config.toml
num_key_value_heads = 4
intermediate_size = 1920
warmup_steps = 200
Each number is 50 + 12 x the weight over its row's rms, rounded and kept within 0 to 99. Layers, rows and columns count from 0. The size before them is the row's rms in percent of the matrix's.

# layer 7 MLP down (transposed), 1920x384, rms 0.0735, rows 1337-1362, columns 256-319
104:28 28 29 58 41 43 63 41 53 49 63 61 44 70 53 59 52 40 53 55 40 38 55 36 65 24 55 66 49 50 25 64 70 37 55 41 41 37 31 46 63 60 31 73 58 44 41 37 50 53 55 56 48 36 58 70 42 40 46 43 57 56 51 34
101:48 53 42 72 63 57 78 39 35 38 53 40 36 53 33 65 71 63 53 56 57 49 47 59 44 68 57 54 41 41 53 38 51 50 49 47 39 47 48 33 38 53 47 46 32 36 44 24 63 72 50 56 36 53 52 48 69 34 42 38 55 40 54 31
097:53 50 48 63 31 56 41 48 32 68 61 42 26 43 54 54 55 24 61 52 45 68 40 48 52 58 56 40 71 74 41 64 39 38 40 31 55 52 33 55 37 61 50 54 37 39 59 44 32 44 49 52 31 65 53 70 59 22 49 39 79 54 44 49
102:51 55 25 52 68 72 46 55 54 39 34 64 43 50 46 67 51 51 53 46 49 43 62 60 44 77 54 40 47 44 65 49 52 31 53 39 63 59 63 48 43 26 56 54 38 60 39 48 44 43 42 62 49 73 36 68 51 38 37 38 47 30 31 62
104:56 40 56 58 83 40 35 41 63 40 35 61 47 71 33 31 54 52 36 35 57 68 42 57 52 55 50 41 60 69 55 64 52 37 71 55 45 76 39 50 47 51 45 60 46 54 66 73 40 30 61 51 33 53 55 49 20 50 65 47 60 45 53 51
102:51 52 54 43 50 48 50 50 66 94 42 50 43 43 21 56 49 54 58 42 50 28 29 43 43 29 53 43 43 38 35 57 46 69 38 55 38 46 44 48 59 44 42 45 45 41 61 54 53 60 53 34 47 27 45 42 43 33 43 74 50 59 46 43
105:51 37 60 40 64 56 54 53 58 40 34 48 40 46 44 47 43 45 41 39 50 40 58 37 48 57 44 47 45 27 55 43 61 32 47 46 23 47 49 46 44 70 48 47 55 54 49 53 40 34 38 52 35 58 40 57 41 27 54 38 61 58 60 55
117:56 64 46 46 30 52 42 51 45 49 67 41 52 38 61 54 48 40 48 62 45 48 48 33 50 52 30 53 39 42 57 48 35 71 51 58 54 45 18 52 68 74 45 55 27 30 47 61 47 39 50 58 58 50 20 53 51 37 56 35 76 46 57 43
102:39 51 60 32 39 54 43 68 46 29 52 45 57 67 40 25 48 35 40 69 42 53 53 50 65 48 56 39 59 41 40 53 55 32 40 66 34 35 45 45 73 31 43 50 40 56 42 46 22 54 41 41 33 60 63 42 60 39 48 80 47 68 49 47
095:43 53 49 45 41 33 47 60 47 60 35 54 47 57 65 67 38 52 33 60 41 46 48 51 45 44 40 78 44 45 36 45 36 47 69 48 40 49 53 50 24 68 52 53 59 49 38 67 33 63 49 31 31 82 70 42 41 22 46 65 50 48 51 67
103:40 32 49 62 55 69 50 53 50 50 45 54 43 51 33 40 43 41 58 71 64 46 27 48 41 58 58 35 48 60 64 54 52 35 63 37 47 48 48 62 60 59 44 28 43 51 41 51 51 41 48 59 53 38 50 53 73 38 55 47 39 43 45 46
098:62 33 28 56 19 45 55 50 39 34 48 35 57 60 35 51 44 51 54 45 61 54 66 68 40 52 58 56 38 36 40 36 43 49 55 45 41 66 42 42 48 44 25 50 64 64 59 47 42 50 54 65 20 68 75 57 49 48 56 68 46 38 37 50
109:40 58 62 45 41 59 50 41 42 73 39 41 52 53 42 40 75 68 46 53 58 55 52 56 66 30 54 54 44 49 46 40 53 55 55 30 37 55 73 31 59 63 37 51 74 38 54 64 45 56 41 39 30 26 50 29 68 51 66 67 43 46 59 42
101:55 86 46 46 45 45 49 46 73 59 54 54 51 68 57 55 66 43 31 58 38 44 46 56 51 41 60 48 48 51 41 46 67 46 33 41 62 45 62 44 47 45 56 48 80 44 21 50 50 53 45 49 50 69 41 36 38 49 44 51 66 68 82 32
110:64 59 45 66 51 62 60 55 33 51 54 75 66 41 31 56 59 49 55 46 43 53 61 43 40 55 51 42 52 49 40 59 52 38 50 45 53 45 27 68 53 51 40 36 55 47 42 67 71 38 58 65 40 30 44 52 64 52 37 52 57 42 47 62
095:68 49 54 32 26 62 62 38 58 34 44 61 34 56 51 56 47 48 58 50 35 64 47 59 26 70 60 68 58 59 23 49 59 53 51 52 58 71 41 53 55 65 67 58 43 44 57 53 52 41 43 57 54 50 46 52 57 55 51 59 39 49 40 20
101:48 57 68 41 59 35 53 35 51 48 43 72 58 50 38 60 45 69 52 45 47 53 31 44 54 57 49 44 58 61 63 50 35 25 47 53 60 76 62 60 56 60 29 53 46 49 58 57 55 74 47 56 48 64 40 62 32 44 33 46 40 38 48 48
110:55 64 57 32 38 67 69 36 49 62 51 56 41 53 47 57 59 75 47 20 47 21 56 63 52 39 54 46 54 49 48 36 54 68 67 55 62 42 35 53 76 46 56 59 57 48 55 60 59 55 66 32 45 31 41 33 55 47 66 41 57 41 55 40
098:40 48 32 65 34 65 59 53 48 54 46 62 70 67 64 35 52 69 59 61 54 49 79 40 63 76 70 47 41 66 50 48 31 70 47 46 50 58 41 48 57 21 64 60 55 60 60 63 42 62 66 47 47 51 64 45 41 41 65 51 39 37 61 65
106:73 53 62 55 39 58 37 59 35 51 41 62 63 61 50 53 80 57 33 19 50 39 45 50 41 50 55 28 33 41 53 66 50 63 26 46 70 46 47 65 41 54 44 77 54 59 49 64 64 43 48 65 44 52 37 56 41 52 66 35 66 63 41 45
092:52 69 49 47 42 54 45 66 68 44 45 61 58 31 62 66 50 16 57 61 55 53 55 44 46 49 59 61 53 64 41 49 52 44 54 64 61 31 58 53 35 55 46 53 55 31 69 36 72 59 45 56 34 38 24 65 54 51 49 75 51 47 38 55
105:65 49 51 61 65 42 46 45 61 60 62 56 51 55 50 38 77 53 42 41 62 58 51 40 43 38 58 50 41 43 51 26 61 45 46 39 38 65 30 44 44 58 61 47 32 46 57 35 28 40 53 51 41 52 42 45 51 47 44 70 54 69 50 43
091:55 43 45 27 59 46 60 56 54 53 45 59 78 47 78 66 61 36 47 25 44 36 46 36 53 58 55 62 44 57 67 49 43 56 44 57 33 46 39 22 31 53 35 64 50 52 67 70 37 51 73 41 23 65 56 45 31 53 32 67 58 62 35 48
089:55 58 51 26 45 60 49 36 40 46 45 40 84 54 55 43 57 37 72 45 60 73 64 57 47 25 63 50 42 57 49 66 63 62 67 52 25 41 51 30 54 38 76 53 47 61 51 57 76 57 54 59 64 43 44 54 73 45 40 35 28 45 70 53
096:61 33 40 47 64 42 59 39 51 63 67 41 48 45 38 33 30 29 45 39 51 38 38 53 57 42 37 39 47 42 42 50 49 52 41 35 58 36 33 36 29 58 38 20 48 59 56 46 44 63 38 52 49 69 51 48 44 40 58 42 58 56 47 53
098:58 40 27 39 46 58 40 64 69 51 46 56 42 46 58 35 61 30 40 35 46 48 57 38 53 50 65 50 43 33 35 54 38 46 58 38 48 85 34 43 49 70 47 50 63 64 38 60 43 43 55 39 41 45 38 31 42 44 50 55 49 46 45 47
# layer 7 MLP up, 1920x384, rms 0.0758, rows 1338-1362, columns 256-319
103:38 60 42 76 59 62 54 45 53 47 43 33 67 68 42 34 59 40 76 66 46 40 46 50 60 48 36 57 53 43 67 37 39 57 47 44 49 46 65 67 57 20 74 53 41 35 62 44 61 79 32 46 44 39 28 37 34 35 33 62 41 53 38 49
105:50 53 54 64 53 34 51 50 32 47 78 56 37 43 77 47 55 54 43 26 41 54 38 48 58 53 39 56 74 40 43 48 67 69 51 48 75 63 47 52 49 52 38 28 45 20 50 48 51 33 38 40 63 43 58 30 57 43 64 76 57 44 50 68
109:65 62 68 52 59 79 64 64 49 31 79 43 58 41 59 34 41 65 44 45 48 70 59 57 65 48 72 42 49 43 31 54 53 38 39 52 64 50 42 69 65 43 39 62 54 68 74 56 45 52 48 49 61 37 44 48 43 60 43 71 33 48 42 55
105:60 58 43 53 64 38 55 42 47 56 27 35 63 65 41 52 58 52 32 41 47 59 41 52 50 46 44 22 61 78 58 61 52 40 62 43 36 49 53 49 63 66 49 23 62 37 66 42 47 77 23 62 48 67 45 50 60 52 53 67 35 33 42 50
099:47 50 35 42 44 58 41 56 38 72 24 41 61 42 33 67 49 54 63 51 46 41 46 57 60 86 57 58 36 42 61 39 39 64 30 45 52 71 49 57 52 44 46 54 42 64 60 56 61 51 46 68 22 34 39 50 41 44 31 44 46 45 29 45
101:46 47 50 43 50 55 28 46 64 52 39 25 51 30 40 42 65 49 53 43 71 51 76 51 59 45 39 30 51 68 63 50 33 66 47 64 68 53 65 72 44 48 44 40 75 43 70 53 23 49 35 53 53 70 57 50 51 71 52 47 45 38 62 20
118:68 65 59 62 54 55 48 63 38 63 57 40 48 61 29 49 55 32 64 40 43 59 47 51 70 54 70 35 59 46 65 52 43 48 32 42 57 66 51 83 55 67 44 43 59 41 47 50 40 37 32 59 45 51 43 47 31 41 54 63 50 49 40 51
097:48 48 47 58 58 42 38 54 54 51 37 52 49 53 45 79 59 59 51 28 71 36 50 65 60 48 72 57 57 46 52 40 47 31 56 43 43 36 47 67 55 48 66 52 52 62 62 51 60 57 47 36 30 54 48 62 51 42 30 61 45 54 64 80
090:34 47 59 45 45 55 42 59 57 75 51 47 48 47 68 63 64 35 58 70 55 65 55 72 51 45 54 35 54 28 62 46 58 43 60 20 54 36 36 62 64 37 35 65 57 55 44 33 50 49 38 38 54 66 37 45 56 45 50 40 40 57 47 50
101:61 69 61 43 44 42 48 68 55 37 81 45 50 58 41 68 57 48 42 54 53 32 58 79 56 47 44 61 70 46 35 77 60 29 36 57 67 49 53 39 63 39 66 41 65 37 56 57 60 52 49 45 52 73 52 51 63 57 43 74 43 43 34 56
097:68 27 59 37 56 50 23 44 52 48 43 49 35 60 44 62 40 53 41 44 37 55 64 54 40 28 62 37 48 66 55 74 53 49 46 32 52 36 48 63 46 80 46 50 47 46 34 35 55 28 48 43 40 51 52 53 58 57 60 58 33 37 58 62
107:37 45 49 61 72 61 53 42 42 57 46 52 30 62 39 46 39 55 40 47 56 70 81 58 44 47 68 59 60 67 56 45 59 37 41 52 52 59 57 35 35 64 48 58 55 31 49 53 44 35 78 36 49 61 56 64 46 57 56 45 49 65 42 62
109:34 34 47 50 42 68 42 55 43 42 51 69 43 54 48 39 83 57 78 60 47 33 37 45 41 67 28 14 58 40 70 51 59 54 70 47 45 45 68 51 50 34 66 58 47 46 42 56 70 49 47 66 35 62 48 50 36 56 60 61 62 52 56 60
111:32 51 52 53 64 41 65 60 43 48 38 73 51 37 38 40 35 48 68 70 62 55 49 50 57 46 62 66 49 53 57 41 55 45 60 65 27 44 39 38 44 44 58 52 67 72 15 50 59 31 69 42 42 29 33 47 59 65 58 56 60 31 29 41
093:39 37 42 52 58 40 43 56 40 60 38 67 54 49 57 59 53 46 60 40 68 41 83 33 55 39 24 34 42 46 51 51 53 38 62 52 39 56 48 66 42 32 36 87 58 37 70 37 43 40 70 37 49 48 54 63 56 42 61 48 56 37 56 43
103:22 45 63 62 46 49 65 30 57 60 48 57 33 64 30 46 56 29 61 52 61 57 45 44 41 41 76 55 41 47 48 45 74 39 64 40 45 74 50 43 37 72 59 41 35 56 60 43 49 44 53 40 73 42 29 45 57 56 45 49 52 64 74 32
108:47 70 60 40 39 55 64 63 50 52 65 39 34 47 55 56 49 60 40 51 27 31 38 43 50 48 38 67 41 58 67 44 37 48 43 44 53 57 68 52 42 38 48 52 42 32 37 39 50 43 55 50 44 56 44 46 56 49 49 60 47 57 66 46
099:43 49 44 47 52 57 64 34 40 61 37 50 62 60 12 44 54 51 37 55 40 58 41 79 60 57 33 35 26 70 67 43 36 39 62 50 41 42 58 55 65 50 45 57 60 47 45 52 49 48 67 45 51 59 57 26 52 21 44 51 55 37 41 38
109:57 43 58 56 51 52 42 47 33 54 27 39 49 49 32 42 44 36 61 49 84 42 51 50 65 46 66 34 56 64 71 52 60 37 47 49 58 58 51 41 45 54 38 72 40 23 65 40 46 71 50 57 63 41 53 34 44 52 26 55 41 50 53 51
088:55 54 69 30 73 52 57 48 48 80 45 68 48 58 24 64 41 59 43 27 46 74 46 52 57 47 59 30 47 39 58 53 30 44 16 45 48 44 56 55 63 42 54 39 37 29 51 59 46 44 61 52 42 38 71 49 39 44 38 47 58 50 55 51
108:49 42 47 36 57 52 66 69 50 65 56 45 56 51 56 33 57 48 38 72 60 54 56 51 56 52 51 46 37 61 56 41 38 44 82 54 45 31 47 52 62 42 69 49 37 31 55 51 40 43 46 29 50 56 60 47 58 35 53 49 31 54 45 31
089:41 61 58 48 40 43 61 44 57 44 49 59 55 66 37 42 47 28 28 48 45 48 33 52 53 49 46 57 52 54 40 54 51 33 52 53 19 44 65 57 57 29 52 55 44 63 63 63 43 65 61 62 44 52 48 37 63 37 40 76 36 39 51 73
086:36 49 37 58 47 49 50 27 59 46 60 36 42 48 70 63 53 57 53 52 36 54 42 56 47 56 34 41 52 55 40 64 49 44 52 30 49 39 42 59 55 37 68 19 21 48 37 25 70 44 58 55 40 52 66 33 36 64 39 46 38 52 53 25
094:65 38 57 46 58 55 50 66 58 54 44 63 60 52 62 63 51 40 50 54 47 39 71 57 38 58 45 38 49 56 60 56 51 65 64 48 27 53 52 51 64 43 37 45 53 49 52 34 41 31 48 70 54 50 70 61 73 31 31 42 53 44 50 31
098:36 24 41 48 62 53 44 27 59 60 32 71 46 57 58 53 61 65 71 59 48 52 44 49 31 31 66 40 65 73 42 53 49 74 79 55 58 78 61 62 54 77 43 59 44 53 49 43 35 70 44 55 47 53 33 54 52 37 59 45 41 52 57 61